config = dict(
    num_hidden_layers=11,
    qk_norm=False,
    parallel_block=False,
    init_std_up=0.0406,
    decay_fraction=0.653,
    doc_mask=False,
)
Each number is 500 + 25 x the weight over its row's rms, rounded and kept within 0 to 999. Layers, rows and columns count from 0. Numbers have three digits each. The size before them is the row's rms in percent of the matrix's.

# layer 5 attention query, 192x192, rms 0.179, rows 109-149, columns 0-95
107:493505484475472509478567479480526491520494492511480502498501506528522505476492566446475515477507512471490485541512490500558531487532477508490493499482496548469540471469512484486497489456513539499494496554515457518500504486479513509481488499525512488468513507503498507496536527464498518503
109:491490485487470454497523506522522507476454497493473507513524527477538498473503494522459539550541521475509506545489536487463494496522518521450484503499498469500458526487519500494540477503486487460493508452541491491501502581503513529540447502481475468493516478464495503485509500531475497456
116:450501528491542466512529482490547503482490469493490500473521463532514476472481528496481536488496501513524497513533510520542539517482464491531466500463518480460473491469530502515552490495535488534481491481514500537480486508511476522510489535483548473509489452489519418508549540440530483468
116:516477462525497519523477524494475500501530513493494474541468533488497475504491501470519483453516483522512532541449542518510498495446496500517508482500494489501453519518511497489457477548516483541509516519460464516430482543465521519532508520494523471508536489471522486505493532526557498445
119:490478496484465515514571501462497495501520521488529517507569458494465512513495513506480481473508464459542520467492497498535494504471519523423539522478515475460519522498528507525511511495516550465503501516471514496548547495490497489518485511488500527509488512489493499486530562548522487473
112:510541479457452478432562512505493520539484485518482444498529497498500468476505475506506507543535487502463515512449485508524524492499497515510487524546512494514502512487514535468475497434544499524485481527516511510453529507503523505504484502507545482506480515551547497499521507462545516544
110:518501490481510549471456492511489531486513472534445517513510463534489505474507502471491490504563546502490452499496481573500451472517464522470520522547523494521478476488495497574534534458529495479477515494515500486513520497514512492507474507520490431515481500511478501476514509487515508506
109:502514503499496535458465547537505516511462488539466539502531498473452521449531511518490506499491533483509512495509526527514464510478470487517473523492492513496511475562492509467494496513515513481518525518561518513514525541489493527521460518512486487541518507491507530472529507433487490477
114:524510511502485501482494483479515445519506516501533511514560468428460487476498513528512509528539494465487446530507471504480550532516475535470514530491523460548528520496496486526504461501531527524471519524472474508542482514531477526473513542515489494508491497493482478543513469505470464513
113:506496489462512457496503471477466498455492513482562473500419468480505501492478492516557502478513523460506523532495511513490515497523493520504511477514526477576469490529477485490450531492484556515501504465509482520518526497542520496502493510498500518490494536456459539501490492487545457506
117:498517515489486476479447503536495473510537442509484469504456516497495498488442485497501505516536469531525518512497500493510519445472543507532532524464503500495515504489543488506448564536510501554487490480549508516503543467504494499482513473454499539498532486468519516498482497497515497506
110:487528527451483527489519541490540530516491533483499533488543509491509501462491479445472501511471512550514487477514473509533494483491509491544470479510527511480509535520496472475496514468480474449454508539503468477525537508497489504551507465484508533510472519512542538475525511512531492478
112:503484485528509521485492504552510492495456491493488500495465474508481470472523479503542457504489496501544488493492466456580449462504479523457480482499505503494455470528498499465528478488498516461519472531557518486508496514511499502535518509477522481504501479496491507480511500458499450502
111:520512483552522516448523482534517492521439486459537505523540514552522493498525489483523458497493480514497465475529478503481481473527464519485519488466482508490478468508510469481504535519514466503497497501551511528482510514457513502477508493453512500487548477510483497460511529495501512479
110:501522502525477504499514503495508500506479487497486516541503492495503537464486493471512469516536464464486506493494492497483469510511442499490454515503512483523470508504510517495512480520524446499519519490502487494510477447504500492564485530466468479474532483512494518519493505538527532516
115:509497505521477485496488501519483526471493522522479525525488446477526499484473495518485555482440460527480481500487478502523499513484508495530527513485519457541520495447483494497469496497529516521550450500490509461468501486504481522521523518471454487502480475445457501500529540531501488534
104:539512571472516477478480533505547465499511498504514520512527520485518497534479503522486523495532483491523493527481480500531515506486512562454471456484492492559467485477533441521514491506494501504480491501483461483485539542508469443498502514487513479489509524510502542502481472536516483492
103:549526507510493462512489474531493445465494490505516521489503506490482503518475458496504481549453545502502514468494485543442484468418519525492510532509505477470547473518531478541524505461494506524527481478534501535477482467498502513487501511480507474476485503489507520535534491522518481509
114:474500453508484474556501503468505480526511478539502551527484485540536501502469495481515517510502486477511491486486517521476461473464507494542523524483486523532499490465513515441466467490509457469543513504509522471505443523463493496481502515516495492496522516520504553459511506467473496489
102:508486481478520501485527508549506471531495475500463516517531510487497489476481528524508494496485507534470478470494485499552492507472510487496472471528516499446545496510488533492488485520480493482481480484484533472506437489533509466546540492501493478519465489496518583474506508535508507519
099:481508495489566485501503525475490526441546490536454529461502510461520456506490509508453484530529481486483478524493469476529472505494484504466499493542486495482490474521487524519527505471517494502480480489491511493495503491532462521512512501500509470511500472514472567477508534457495505452
086:492513550491483511520513488556511496488492458560463482497499522466524481496498522524512512483538523507481505503536497485483443513467526488502463499515477490512525506501512494494513546480534451452510519505439530517507499515522519459491523507533505507488524477551515535527519499503491495521
105:507495442531499485476488496539479515490530498459505486563503505464513540490514508512508518508487518521506478536500485506541508472523508493523460478501520522446500549463498511493520470531514498488465427484475496484541523505493479495539516486546540476518486503506480494518507484517491486498
085:481476478486530482497501512495467475488535528495457498488479534474491522494486481517468521553572497519490458484465460518527481503514512526478462501495481475493545502516488499464442499471529475454428550481471484534543480456491490512507506482504492500490505489449515453521525485522543563503
107:514505497512503504483465505505473460521517531472497490528532537494530513549497526485464515468485512518486503544504449489512463477486552506498532475522486496499551485474494499552556513492475474525466500507461511485524523485494490515492513503504498507511497506487532504537541520556481432470
106:535497551496492520493484481506517457501490520460502490446493515467520506520520508500454511500484530506522539537479494514498491478487518502539480526494540511530472507491487512513536514456496540489485487487494516481471484531520492480527508469507529481508490469492464555438506470514493496488
098:505509481500526472494501485574547491486499464509478450581506489476487529472493476546498538484526495505499493497499509495486483509533474481469501511541544467480524491492480473471527479463512472504469482485503470476517523509524458501489520451506542536468496578494497495487503546517509496464
105:498486511486491479483484508529534503521493503507472522517529497509480472493490461481519475515543500447489499495597534473495455484466471492495470462456512519540482503501529500507512502463505499480498483469483474516537457551501508520469484513491524523456514531472486530561488491517497490492
100:553520531496518502477508474513562538503499481514527491484517510507486485506582446486557502499463531493501500466462481482535509522476470519516552561449520523510487482497539477499544485509493476516517518526516522479501498474474544501455466510497495498503502521484533486523492526484504511518
098:474426520508524498490474512516485502525472475464518493507500478534469522460537497462510530465475482466523520465487535481516471487519535489467517526510475544467461482485508508487456537516520508518498459493476471516513481500466492502452482498472533533508522501515525486487466503472499514527
098:483515494522535547525523480476513476481484486544531476502530548537496483494483488515531527512478555497475484481455536487502487493508469528474537476548490506500477492524530510521468525520512504475503501493539494540509501491470466499501502495500521468504526518513468454477535465453491504470
085:555478523531476515507537479482490492458539508494489532490513506515526496480486522532480471543467497487481480522518474495538524484541501490483455466468539470474478516446486532465534530448474476481506460525473488502516492512471481531492495506530497538553498489504460478475482527481531477491
094:525525481524510536510516457514483477512504489481525495489532513502521514507541471512509549495507497514474439520477520470501500531440459493491543461440471508521516474508489494529519507497521518493519531543477477531482507552496508511499513552485497564516514483464478482495500553502506512482
111:484489537530518484515538473504478536509498504505521530514493497486492491518536487517444536440527504479482505490524495500509498478498517476504460551472463516469461528528497496502516486505516520590488528490544511475477534478517516467466523511497525463493479485530535508510509501493514531563
103:478498478500505537510489481524515518479514488508475482473456514484490488491512487493493487492527531523507502519490506511518479550513541505486488454516516458466508495500475532499506481451472502521498476466499514481547508540513546502494477539469515498547535469461507520488522465515502473522
092:480484507539457534512519527534526460526524491519477510507498523478526494499520566467523492496527456512469496537495511556465539499481460502473469487511467509450495510477488493479478504492535475499509510487512535490565505484487496467525501501497508495521522447488480476487484496486548492495
111:484500487491456493510480502501478508500482482466490502462498496512527509500488480513495490511507454484486445458513497487522500489492508516529502455520522496508495483471468495513504499499519503520484499471503480507501500521461483516529548497520465507484530505490467518476504533438438494481
100:493490463563488487550502542505516530476528517546502531525507493471521533512487521493457524500490477483490471483513509522470521445511523510474491563527499435475515493545494499475543487488522463473471495512514526511521516510490527502497522543469510485472434478524507480537483527518505493498
103:471476446505493514533492494487459533530516471514456468502521465494525516483474452503529481530545466477495470484504485507477469498530523519466450506559475510509511539491529533492500500473546487482467497573479497501536552490504485548505508516519483453555483489484473488501501494511523509510
105:519523519494463485495518490515504500504490484469467517539480549481412462440523481536545530495447556494493478461492510480505493477504490503517482492451505544492491507552516525519466481525459520475460491446512523529515499499499509492495495528477565527499517513492518524547484473518494533500
104:483447510484516484495504510511497517495559477505486530464522488506536512498435460495495477526549505504490495507520467514436490510502508483501519450505481537467473475455487482510503483505534547496506513454473503534508525540462480479510517517466480519505520477483499474503442512507476526463
# layer 5 attention key, 192x192, rms 0.172, rows 109-148, columns 0-95
114:490528494478507473521492493505489495502518495505494495503521505524501523468475464514460526470502507481483512503532538510499511515506556519489505467511513530511467500522485495449476484511495518501471501470494482465505510465499517465546513496453527514513498473501473497518489535451515526501
110:481514500453516511501494512492510539496542549543515504543487512520477497482502523509508496542504505525525451560459534526538461530538490507474481478474509513519512505464473480482521481482504512470513497501483474521525469528482465493502467520517482506494487463472499508486486519508493477495
115:463503499536499524516513469469495465485510489514523472486506527464516537533483537478563499591501521517491494483472476481463521513491526471477503507522520449502444514511486513461461491530502489525533484503472515478499567483492482511504516506496507496542505501502534520483512514516479444503
115:525483517518477480500499515508502520475498503465453490528514495480492553517484486506498522530500513489522471532491465488495519532515487522471472503497496501437512503514545485515493521456573523460482488470506532526533528500558505504448503477469513528475511523519519486512501501532521531537
117:504488455529530523461502511474505474499457482492495481511444476510526499490504475534507457470522490479461483506484545541505529513495524456522467448559462442548446479526532495508510483493519501522505512504510468461529536502528482516461497468510496526489491523496515468504492487487469495497
112:495518501523504535501480515484486490485480490475507505509498461515528519496491519558479457515490493476514468483470529542468520515520503538468462503524521504503468550510475476503498539474509476474507499464505524493531492503477552471521499552506469443512455517547481528479517546522523513486
114:507499522495507505505505477505492535493523504532534442497490537535463511492472498509528468496520521507521497491479514475510505523486548489495527469517514523491497549531483508498524509464515509488462458515534532515533502522530541521529523521532454517514473493466547480470490491473514485473
110:563526545504528438562539502509515473485471515521501518468506497534515506494480511511519467463502537460520470507552469464493488439479554501518501505496502505499531502451510481473495510500521523506499481499503526496520497480500506505526470486502498512514511511455480489459494505514521506507
112:465475483512508469467524493536517474480506494530481507504462511513464509489517514491557550538506521492520493484477540510487525484470522479485485473506474532457518459502493516486504515512490513455484495498473488498502503464483460514516514506495535536471489514487494486519537481542475529477
118:544478475490441527481492501480498463501512493496502455515445505522498491461539510504496498513493508529515495503540490528485480460501473515530515463467514503537545466506494482472470506524501514462497493500486525527544526508493485520547532484522490497476536513505503538484533503458508505526
115:481466498499479493534478511484522504495516483461486508494499494482524497476476509483532490452526483513478531508485490489492497479539478505503505457498490486502491477534483504530507489495549505546546540511490532498478491517514517510484487503507458483509543484528478492500517477528546518535
110:459494519511499491443467517507527505486478511495538519544472464497508523433513449505436471513487481529494510519512481503532478499516535486494506524458540477486497501479559496502480494529509535513506516518520496491468498516476465534525484494515524483560491499511487452480526474510479533450
122:506507504478530543510504523472530497488485506500491515488503490521525513474541496485520517516491459541474485490488547450458500501491502495507487456489537528557488510500511501503538523484498478482538479470514518504459452515526505484530526512522521513481491512479504505487502496480482504506
115:456474494470449434531509499508492484516517505518528487499527520511456505510473483503486467472532483486486479495549486436466488476478473514551490497521484495501458510531504525551483482498469467519494494513468473491521501584486501504490558494526476520467513518530503469483554509490476502506
113:502524533495498491485511478474492470489465476520509490483488470482491463483501523476472416505520496537506517490508542502510480489527462496487480497488468519470478547516523532535482525531511483464500497504509483486512472479514485511518523502531484518471492490507563524554501494512514513483
113:493467434517506502526481506430518501476499491501550478508481482538512496524518467493495507530517527531507463495486499534521500471521458464488491495517537506534553465477488508522497522498490486480508506499467520482477525548489517507492490491469558449481467548518529551509499510585463468477
108:520487474533473515521543515485494487498560501480499486507512511482498492551529502505486453500533505512516456535446525501507490513486518502513476526522553523476526464542492485491509537496466492495490495486564499480536501485467498509477489511544551476508498458467459474494532479501513534450
118:502482514489483428509515517473503490487531451495496494481470506512495511498480511499546542513488504473472539514544485558467510475448510519473500505495473506502489509522478471519538492491477494471507535536495493512460514515488445469510471532463511551547507497479509506484475494503500516501
109:487487512502462523464484474493500535551512504478522520502490526523541459470525480521519558475516471505477502514471488451493479455525493536493567493502545492461505539465534473510517490459526493499506460488519492488480489482532510484481478517546496499498484507473520531522518544531487505496
095:502550561484500472521547491457505484480494511551519481525485484511453468470485508506494514487537521482556515500517467461475492499536500533474490491518494521490460508467513480520524497514485497491491484503522507480501514447502494457465494501523548513507505488511501479541465415533522480491
089:520446506477499538516506515479546478528496489479498534501511476479522493524529487503467498497448501484501535510490565518482489481499506460499505471501490483500505458478476500483467522536487512504520452484468528504517475449494440476543494553496522503429481487496509498488436480488526514504
096:483494492532513507491503493471489476474514510501471491503493509481472507521484440488474461531497475484510463453457530535455551518516518529465532481502485504528477520483517500493515510455507544529495510470494522504540504530520517541506482533516503488512486495473512508549515456466501462473
101:539523501475511499537473507486521485525512515505534481480496498497488510508500524477512503508481525525545513498486504475459485524525481487516508487534509547524508510513479522492526463462470510504513551497478496529492507506494478493496482527517481507489466478464447495460506486487529484517
098:481492535494482467513539471493551546527516532525456519488481456505448484486523526516500504521506528440481526500508525517503503477516504518523484494481464502474493509464499485510516540524530522538505493470489528462515544518464526475431468519489528522510515514463541547495510497474454507527
112:521474523521468452520491467508517485484489511495485473461467515510495499490497492476480479484505530496500523486533525545483498493473527484499531511502511513538501482529485477509484483505515483486526512550526525515481497516485448513512424468441555510497509464493469515506485480492510526510
099:498524470494525529506570562538539503469500513492529516486507508533541501486510481549527525533489486491484509546537462457501509512474498536499529493508508476433520490489509497491463488488509468505499576525505447488477458479463492484539452481498524528485496522485507499505500520532520490503
098:569522520477487505515507479449518493466480514500519459472504441544517494496548514477459517512503534513502557508508532527518488518497516496512452504543470514503505482490519486513507467489495510484537511464467499458487485505510502504528466521525518470549504493514497483506499517481510460474
091:474492534459458507503507484498520495489501502532510476454468499507529517455478464468514476478493490526480545462477522540453460516511515539526489545516490482483540493508556466520475463549526520503505509491483510515468501481501527526517479550512550444470536484529521496490511484488503506511
092:497528457513514488545495451477483466531469466522495474479501510533475476500474517516488517486484511506546512461479487497467496502527502468439479451563541514535497536519492475503464534487531541521524493474498503491509549528520486505497499526528492503512530474515522484517490514522476507523
103:483506541537469512494475472481521466504524470499537499532510516492504490468474533534507434528515502485512556509509467486469469534448496494539479518479502493502557493535469476493418480508492501468515458492510527487505464497481523478502483498527521496528513441472508511528532502488484501456
097:524454452481494431522475516481491483526481539492536498501506479489515520503531523517506480444492462498533518494515475509517488505539533460523470535534485481506534521468508489514511471573442482527499539487472471465483504464466447504446486509498494540515471473492535504533507523461533508500
092:488504460541476526491528474501453517483484495438535503493513512494485470538466460481502479500522487498549519533490471460476488522492470486512522466528517511490477478504532510545511444504497499497533493515463508450507484463471541481579460521480483509459477501514511538496485470510475519488
097:506501453510463502495443480486480486459500491485477466513463436450519464494520522503481489520505480506512526515494489498504477504515496508500496473579527497536498529506490517497474487519504520449496482515493512519496459537496505479512485513478464476476507522490474501526544464546473455523
105:499531525506535539494488502531459508465525500540484506465492492453468496494510507475509441533459492505490443441489478471500504494517508474483492509499443506478476543491524506503507519504461480493496511517482505530518473539484534518520485515537508476505484484503476535508497479449489499464
095:509465518460558501511452518468520492463479510526498461476501479450502474513510509456521516515521511500520489529488513480530498528512443464484486507540486517510522503492483507519474509507545514524523497461477476518527493508480463455540499506493500499459485477510496495487504518462508468462
096:480477526496506503468493509474495530526481519504491538491510480512507536486520482502534488507530519502531509448491510482526522493495520469497513498493524494516505466499530499461538573483472502526456532473511495513500460492472507500472516484526503482475482494477530488499509481401492487505
108:513486515506472577494456453502527507461491502497527501523501540491504500508429485490506547480532545480494520527483460530471510506523531489493499478521481499480515507532499499492499474486480504452458477517456499528507498470503531509501460475494502507462528523548511491488521522554518473555
100:514494476502513516483502547520501511525518542480454493493433495473489515495478512520537507553469529481522509467521493498509511563471534487482474521517489465519480436482499514472521478491467524497516487511518494510506502484527460476468471502491543486485520517513477521540464455504458539498
100:475515530471427505518519500517523495482500561523470537519502495465530497513512542446475478497482491505497497484509527491489542496496496514486496523531429514503492492525521494444524463461501499517513482458506528572523490506523526511462504500499521510496526463503521556518482508470511473489
096:520482518482522484499468440550500488528492477526499485499481515486533476493491528499501459460504488515462503491489517492496497514453473501504506509497474534507448528465530491512466519478493485530521503510524453482465459502484519478483483534542508503528530525497460526440495490492519485534
# layer 5 attention value, 192x192, rms 0.204, rows 96-127, columns 0-95
090:476494538494501492496463502473519520516538475523492484465501461446488509503538518521490513453527505551448507510530478470472491503503523501520495446501483511566509502493469517464503510511528514510464466497496497476499525508522502466547519515524484480502515505500513523479521457516437547489
102:526494501499524510490492506537455491498477460475501480508527518503474490473539537506453469476527532533543536486483494469436467480470497530461524507458521522511528506521490504510514526519480487476463464507492497482510469497524482553496483491535513484481494475530525489489517512523522459500
095:488536492518537510503465487539495519523461561485531511517514476511490534531545522498493502457514510518496493472520477495509514531474513545484507459492559530515511512503484519498493498505489480519512561480466463513488483524553491540475480505492494501520496456527518487486464457540481472512
093:515544509503462520458541508508517493521532519520518499490476511517478494471508496503480467500531493521473487507548421527490509522484488479492476531496502485480527491493478520507506486470533498490487491479530490534475529506488486462506517538492487466499512486515489474501480481550453503462
100:489447494516466500476521533474512494522502495522535493533507562511504505459493479540538515486528484439461503515541502479511476512497517499498508486494533488522509532498464486472503473514539495514492491503524551516489469506493469516562484485492493509502501472526473509514549477467453486480
102:507503520512487507516476552500481502491502504485475480533478499479479496521460503498476474509462524521533530458522482507423525469518456472487504476495518545500460471504513493490478478525469494525525509450468490521536530501504503469521520514481467530530511484534483501506524529526490508491
093:472499495478521527514479500487519477539472517508528504536498517467523503529497516492519506488512421510503498517492481487480486517494472460491492496465486485521484491485520519522509569518519527498515510449582515464481446492501480531447476496468497501526505527548516505482507468533552478463
105:506483482486472496489488518466500514459558490508510502548484482496519497489534481477514496489486488491547522524477422509512479463469485504486487487496527494478514481491526509545509519531491474512491517432513519461506503432477518548541524504473487515526532532540496465538558493491464496527
100:484530546461499516523480463510498509515518476509519499530527497498530492536523553536480533505501504502493475503549511473504537498480465507496502478508481504435514536530508483521473446491488449473499495519474521527521512516490481534512511472473518481482465490467506530417528475481548525480
102:489493465537504485462478525485502478509501448501466476512540526522502514512535489508454459476466478507537540458502521489502491547502466529527450470506503473533499513475495475510475488509510484473491475493457495550521471509502484494534489555484480449516473466523485531473470504509515518498
106:496532487488505515536498507524484512461480480493548455497474525467527530518476502510521499520482493533497484522507517508509479538465494482512505516509469496445508502540503486431517511524506515497512510486566526471456509530481483468474481510564534454503497524465459522488539457488525487552
102:548487494524523509541546521489501436470495522526474520508487511511493462496469490500486465504552527526530487487490503486554549470482493499465485421481542513520520463487534508495477481465453480501483506501466480495524471470549498483455555490521509466495484496466521504516520513505506484486
095:513485470503525522498511472481469499534456490461468444501499548515458519483466506507482506527506498519494528537509475535535510505486488503456503494438512575515477485443502490500515474484473505477485493508472465500503482471504499511523517514530515496433524508456518514494494545561496506496
088:524500489518517474530487504479462501506477525479517570483492491502502518495513511505496492497524466479496501473498522488503541461510502527480478541488503492489512506536502453473540519502520462486496497501463543471488517472480533472498546493500505501513523494522503520444516486513474526523
107:513507474492506485514505485503466545482479496504502504515508506494514484506511501513494521469504425527461496493473484483516539488538458481502437506556495434518522498540491497520463466495531475507542515495487521481493523444475481465551501485501519528537457491483444536493448483495473511514
089:525508512478493494523537510477514505487530503484507467506482449474535506489519486513514509560478506485503503465504543489497505528499505499463512482446545508499501466485478475496493498497486509532554476502483505461496463498504467525510482485465515506473505513497487466472478516471521529456
099:478531491513479512556507466503487501476469538492489469485502501480546503509489530568530528500474538538458493508537492442492470488513480527508519456495505494469521489473529551436494468488536474540504484503530507493495482523505496482499504488471554501518544532529508479469463516548499466485
098:521509468484490483497510483526464528514485511501485516538498520527559481550509526481528502517499504531510481494512483538530495473470477493496488494462499495483477483464480465485496539497477500525516528531547454467539504481503503502475507495498486514468492526461521494475482539534528497550
109:490480452517476534530475472491486519526456491502571488524472521482558473482552487519503509518467489503492465486515502496498498481509533480553506558490495488527497519519500536479525546473507520527530506509522508477481459480517512489509477431538510510507461514492469484502507470531517500503
095:496459481524509516519490481495504499494578510472502512536495522487492465498510463515495523489483474532511501526525506490499478528512510509489522502487500530519529490471507487523497508506520502470485513495484493533466490435522493534512529495496487474471519524502509504452489549478511496470
101:508524523524488547491457522536533497519518517488501490495528557507502481460525477495473521514464508490494479493534481505488522506478527558520478480541484543485532517497479522524529487524525515529528516505491486545489520459483467512513501468471489458534508486531478520493503473525499461513
097:517515505512438512494535473524489505479514555504506520526461521484510501481475481524486521513470458541495514479493543523509486504488497503478566517441471480529463467494511508512485509500491519476482503483535463512503467497525467482445487473537523523530496457448486514515544539496543463512
097:505460501541535517441481471471456492501525490489506510491527476542504502458479462470463499477551455561490484499524470476504453465496509525494478465522488508512529481549483513475535500499528536453497451501521463545530502503478530490540494470494486510514497514542483484489503487514491476477
096:494483530520472516476533496521471496534520501557551498524506488528513509503502486477503473459500507508534499467535476462513492498512442516532486527477523488484506517499490521467480527517507490493519473519505508515472453445528439473531539487472485533473474541483492523530470471469468517473
096:471523490502518490568547496505514502499499502503519516539511497500442499497504490522513535452510476465513529488520528481504502515507435503544496511497509478516494495494495504533539495505482464528469475511507488510472462478514463481507498503476524501493500493490490540467506452515498550480
100:521510498478515500511494477502517504480520515479517483454466490486504497457472493534502442529503483518474475480525494480541442497491500517491524511469473487460471474485507508520505484526462460521513512514485464495482501501521529511493528503507468484488525483507463468530499528580480494500
106:464551501491472485506521477494510490486500543543531532474467532507541496518466513510537473476471484543528484483500477460501492447498532477521517512480511503495534525490513495530489489530499526523507474481494516525516507470501508496508479483478541495469504501460535477488503451518488528482
094:498492465498513484472510446491482472520528554518503529496517516551491511502503485500471479484516477484488464532500505488526506507541486552471487506448483483539491469530525547501474491477511488495486497476491524537507533504448488489568500522510502529511498526497515507459495527492527487494
100:557459508477486508477527515528513534510542558473511492516507447468526451505484527491523493490530490465525512531511465499483490523544493490520512541516485514512527477455502502454498497532433485475460527499477482492494498493551508499505522522501541553514490519472561512498527505481487475506
095:554495493477498516491478496509513454476501438497449537502477457474481524487524488504549534457465542503546522481532501507512518431537503539514506494550524469477474455487505494482486502520512485478477446520485488509523484467534490539517482517457480486522491519542477506519517529499504511521
095:468482490458503513524499515548524494523468548525468512551472481534506524478503509503500508494486483534495510498465515481466513436468480494531516491507457453505547471507528441522452512473507497495530503472495536497480538483484544478498490519518508542503455484490474508497509490476480448505
099:477454565482528481494493493480499531498486473495528488502537476473474495493470492471477509477509522492511470523567533504519464485465504534493512519519510499540515503466487486530531469483503483501532463506531488529485508501513472534497502475446461425527494501552469514498474538514497503487
# layer 5 attention output (transposed), 192x192, rms 0.175, rows 96-127, columns 0-95
085:500519527508453523526521518487455497439535449488477502497526515489474493473484468540493486519485550522486532494512553458513451510487541527491513505538519520511497507499521497482509502478492484462478495505500477520513474549497488504506526485501486497500477526497503480543531468514542467495
097:470529538488489464470557479467532527480522480495484462471513533434519522524507510528478487515536464463525499518521460505511449481545491486474452512538487509526493522552467532491494477465499514526474517491470497521483500482488508458458541490452519514475484492528518508525486496489476494520
093:484514500488474499529531463419491479526501479506500527504464488466505510517440463540464508512528518513455516481415530512482476468509544504477473490489438500497478462538498513512515480503485501499505500526513538505504506491449530448461514515515497518503496545461499477478482545517487518512
096:473529497482511521548452513539531484455490521493495485481496491477503498503504538500487517539527539552518516505482558463503478458479511520509513511499492522526505468509525500498548500507488522512535504512492486520488492460514520516500490492465451518488508451426515481488504488526475496489
097:462474509509455487534488491493537559480503486532522506463511470515505478535482533508485483497542501511510484492526500475543484484548539563480496509521499552493452492477519457483532512500461455533518462517477523462502500502509538485529493505538466488512531500448482478489533488530487490502
095:489489534526500508516512503498515510492512512501506468484536478502462511540508484533547507496516483519477504486518514518516503450479519481493532462476430531519521476545495474494536498475502479434460554512478525496449509495494460531549490508487494498522491483504497495488479494525462535502
091:511499519501493524484518489506492494479495499511494458534490530510462516423510485489572534523516502461474471501508496528517499512553514534437519494502490488443517512524521497496504480525519499506510494496521453499506474510475480484458510476482466460514437491458469485496490487461491489503
099:509483452511486536491505495546523509476492514429491521540450493511486504540512509506525486532495470502507525497485449485488503522526488494524521490470533497518514546484494475477515542483440541449531513508466501523465512508487497539441488522509460467530491505462536495555503496534492514514
096:537513504498531502510515508481504512498473489497475513510526520490495527449514471514499522505491511507520495500507478510500484487532489490545528494538506512538457521539547485474489503498455524528520504441457458508466451494550479504452522459537538493526494491498518529534526477518492481524
096:482524567458499474521471429533474500494517525487544519509537490490479511496475465503492537480476490537490510505549504518501501492505523459502496481482500512476461502460516536499494492493520496495495509455492499472502502507469492501510545495461475500517514544536501521544467453547484487531
098:532534511485506511520511505528505515524495495506472468507475535520514471486525478453505526475495460522512489480477517533484502517533485476481477489487491543476491515518471495492482520482524483517487532565494450525459496479547524474492528484516456517480502448493503533528490524529517543496
095:514502473482485490486488471472474488498488527506487468517526491503503482507485455496488552534449476472530521464491497513470500475475504493509533488460471471458462521493503525503484459521496526490517539490486513528496531513516512532517504524511467554518468476475497438504500479507505505543
090:514478547459462449530483506502515483442522485502510478489482506542485490493494466505445516495509489465492555482512479492445485477502514478494522513528488492482506499485472497467530511471514524483484480506512526494499485546448504484519464479512462493497522452554524492490549475480486544478
087:516531488498502478461516506489531497517497458483515488531480499506425494495454469513463507467447530510482489527505490514492463507487489458487496493489514447505494492497483495508528494431500468501513502507516528519495472516459496536498488494505490494483434476504462524486506508486484494488
096:509525488550507514534466509483522487522522481510437473537537503539486453439512507484499510536486536473466525495477502487506466489445484477521489506473531498485480500483489511486482528475490545507494484492511558498486507477510463506495512436517493500438549548494501464531519469541505479501
091:570502490469468450456490531460564510428474474501514514508511508510537477491496514552494481490533514532476461507526487509507487504506474508490516529472466500512481494517495504455499492473505496448539486505485536503452508534510522474493476499536499534489468525519500517503510513485529513484
098:516493495529537458506519513505511488488559456513491489500482503477532468491508451470483453499536495489472546457513532533477498527508489502509474516504502493503482521516536507516572499522539482507540543495493461493519513467524500490478500459551514485493486490505507517531532528527494529539
090:489480480493492492476476501496555507494477501482478485492443540492532543467495509498532462550473476508560468467474489464514523497504514450506500499448525528521527501544530524479499534477553494501503517505487528480472467504476509489500508534512515510546499505518467457527507475474460520509
099:533501488491513498480513526511490489490512475497526494516494517495482511483534498477513518505552492509503554465485477468514533510508506483528530491536519542498478536504499438508461440491504484498457525551508521470467475510489515493486556495526498482511530526506492540537512513513519514472
089:490504573485502491474512563498472503447508488470525505526484521497532517532491492493454473545521549492500515458539442502498530431498489457468533530473475518513497530466546531561498504488465491493512501485509483481467508550525467494476487506509483473493494501498514531483541503486511481471
092:482499504492549514512513475470513459486457483503472464472482481504481480504516505510486494518503460521500492447482512503545492499481521551484534523466517473504518467508492489494517499487486512526456496499486483465503538511485537474491516510512478459576498529523494542504547471506531514496
094:479500538505533495547497467466476503469498510512520476449484455565487486533488504461504491498514468508511503475537489510522493509528495473572494512496499496495535472523448494523469538494497514534511503496500497466522530494484499480523498495459508496519476538509487496510441489531563483494
098:493520510532471469485489491540499484478517528520459504489514451496451522523549532501472524495486516469496532436515502486472476510477484483501501454553514465477508510471530513541497479454499455493500492479446528469477509514461483486493473491487476552510485557471507479462532529508438504505
093:495521495489482487508548463481514534494508505468525535501494471474518478513512503499474498550496508472475474505466544516535514452530494530511492520490526469485444483500522529523499478471507525500500557529530523469480462511521486496491441515514529468519509495509495526514540513491507487485
090:518532496451477523510499529436502498523501486511540472479535508508501497490513544466527500551507474488479495525533453513524505467492543595493524504493477482497493506476517536511503461478477503492491524456501530488522519473484492481526509463480498458485490475515480504531516530484464496491
102:490554526501521537505525517520513496505524516481475486478481488477467478542502474496491539521499536511496487491517502516455482540461513514498508524495488501551525515495444457514543505522549523481510499524548528522530474530545511432515500501500511483502508465487500519517491469450526505459
095:494525476499558504472514502501494530522505440506451481554477465565479498480495517512482526501525496523483473541475521463516519523512486496533506469536517466502515467487498530515501526521525479523531530489519523488486495516492546499528513473521473516487466497534471465477480527451464519481
089:513503498543490504483515513531471490475489500452513528479508512546495481544517502524505461502507543447525518460522537480430513552503511451522504538503500485511498508534503506520467534485492506520514524489511541464527521495520487492493507455506498508520438528496553531495497496523454472490
094:517544474535496517524554543471511446498511478494471508497495496514512529507505534491472515536525486538494497531485504492501539485496494448499455536501469476496487462516511525507533489494475514529461474517511482500519533502468503481531481498473526493545520458501511526510527463466521490504
099:507486506515475494501444480470455506542473533526540547523521524498550487468462521478542494525484492503509532551515508504517484517497489499504528496527508472498492541487509495513571513505498477485460509524458538499481536532482455493517490495518539460486470450501519486521525504580498509495
095:517531460502486460523500489500448492487505466516529439483507491466533545493524488487538510488459496478499524501465487504531498534463523495492515511516517481507503509507494489486464506490510517502513511511512482510467524531501484517519471500524499481498471518465508483475511448469495454502
094:508503469489515517509460498482497492484513455504488487539548484528511545534492500525471489530481463488517512480552470480500491485537495482497505513504522506455501485475481506519526531549452461489485536493520510477498452446520530484483487493481546502501485483478543524487462495492497515523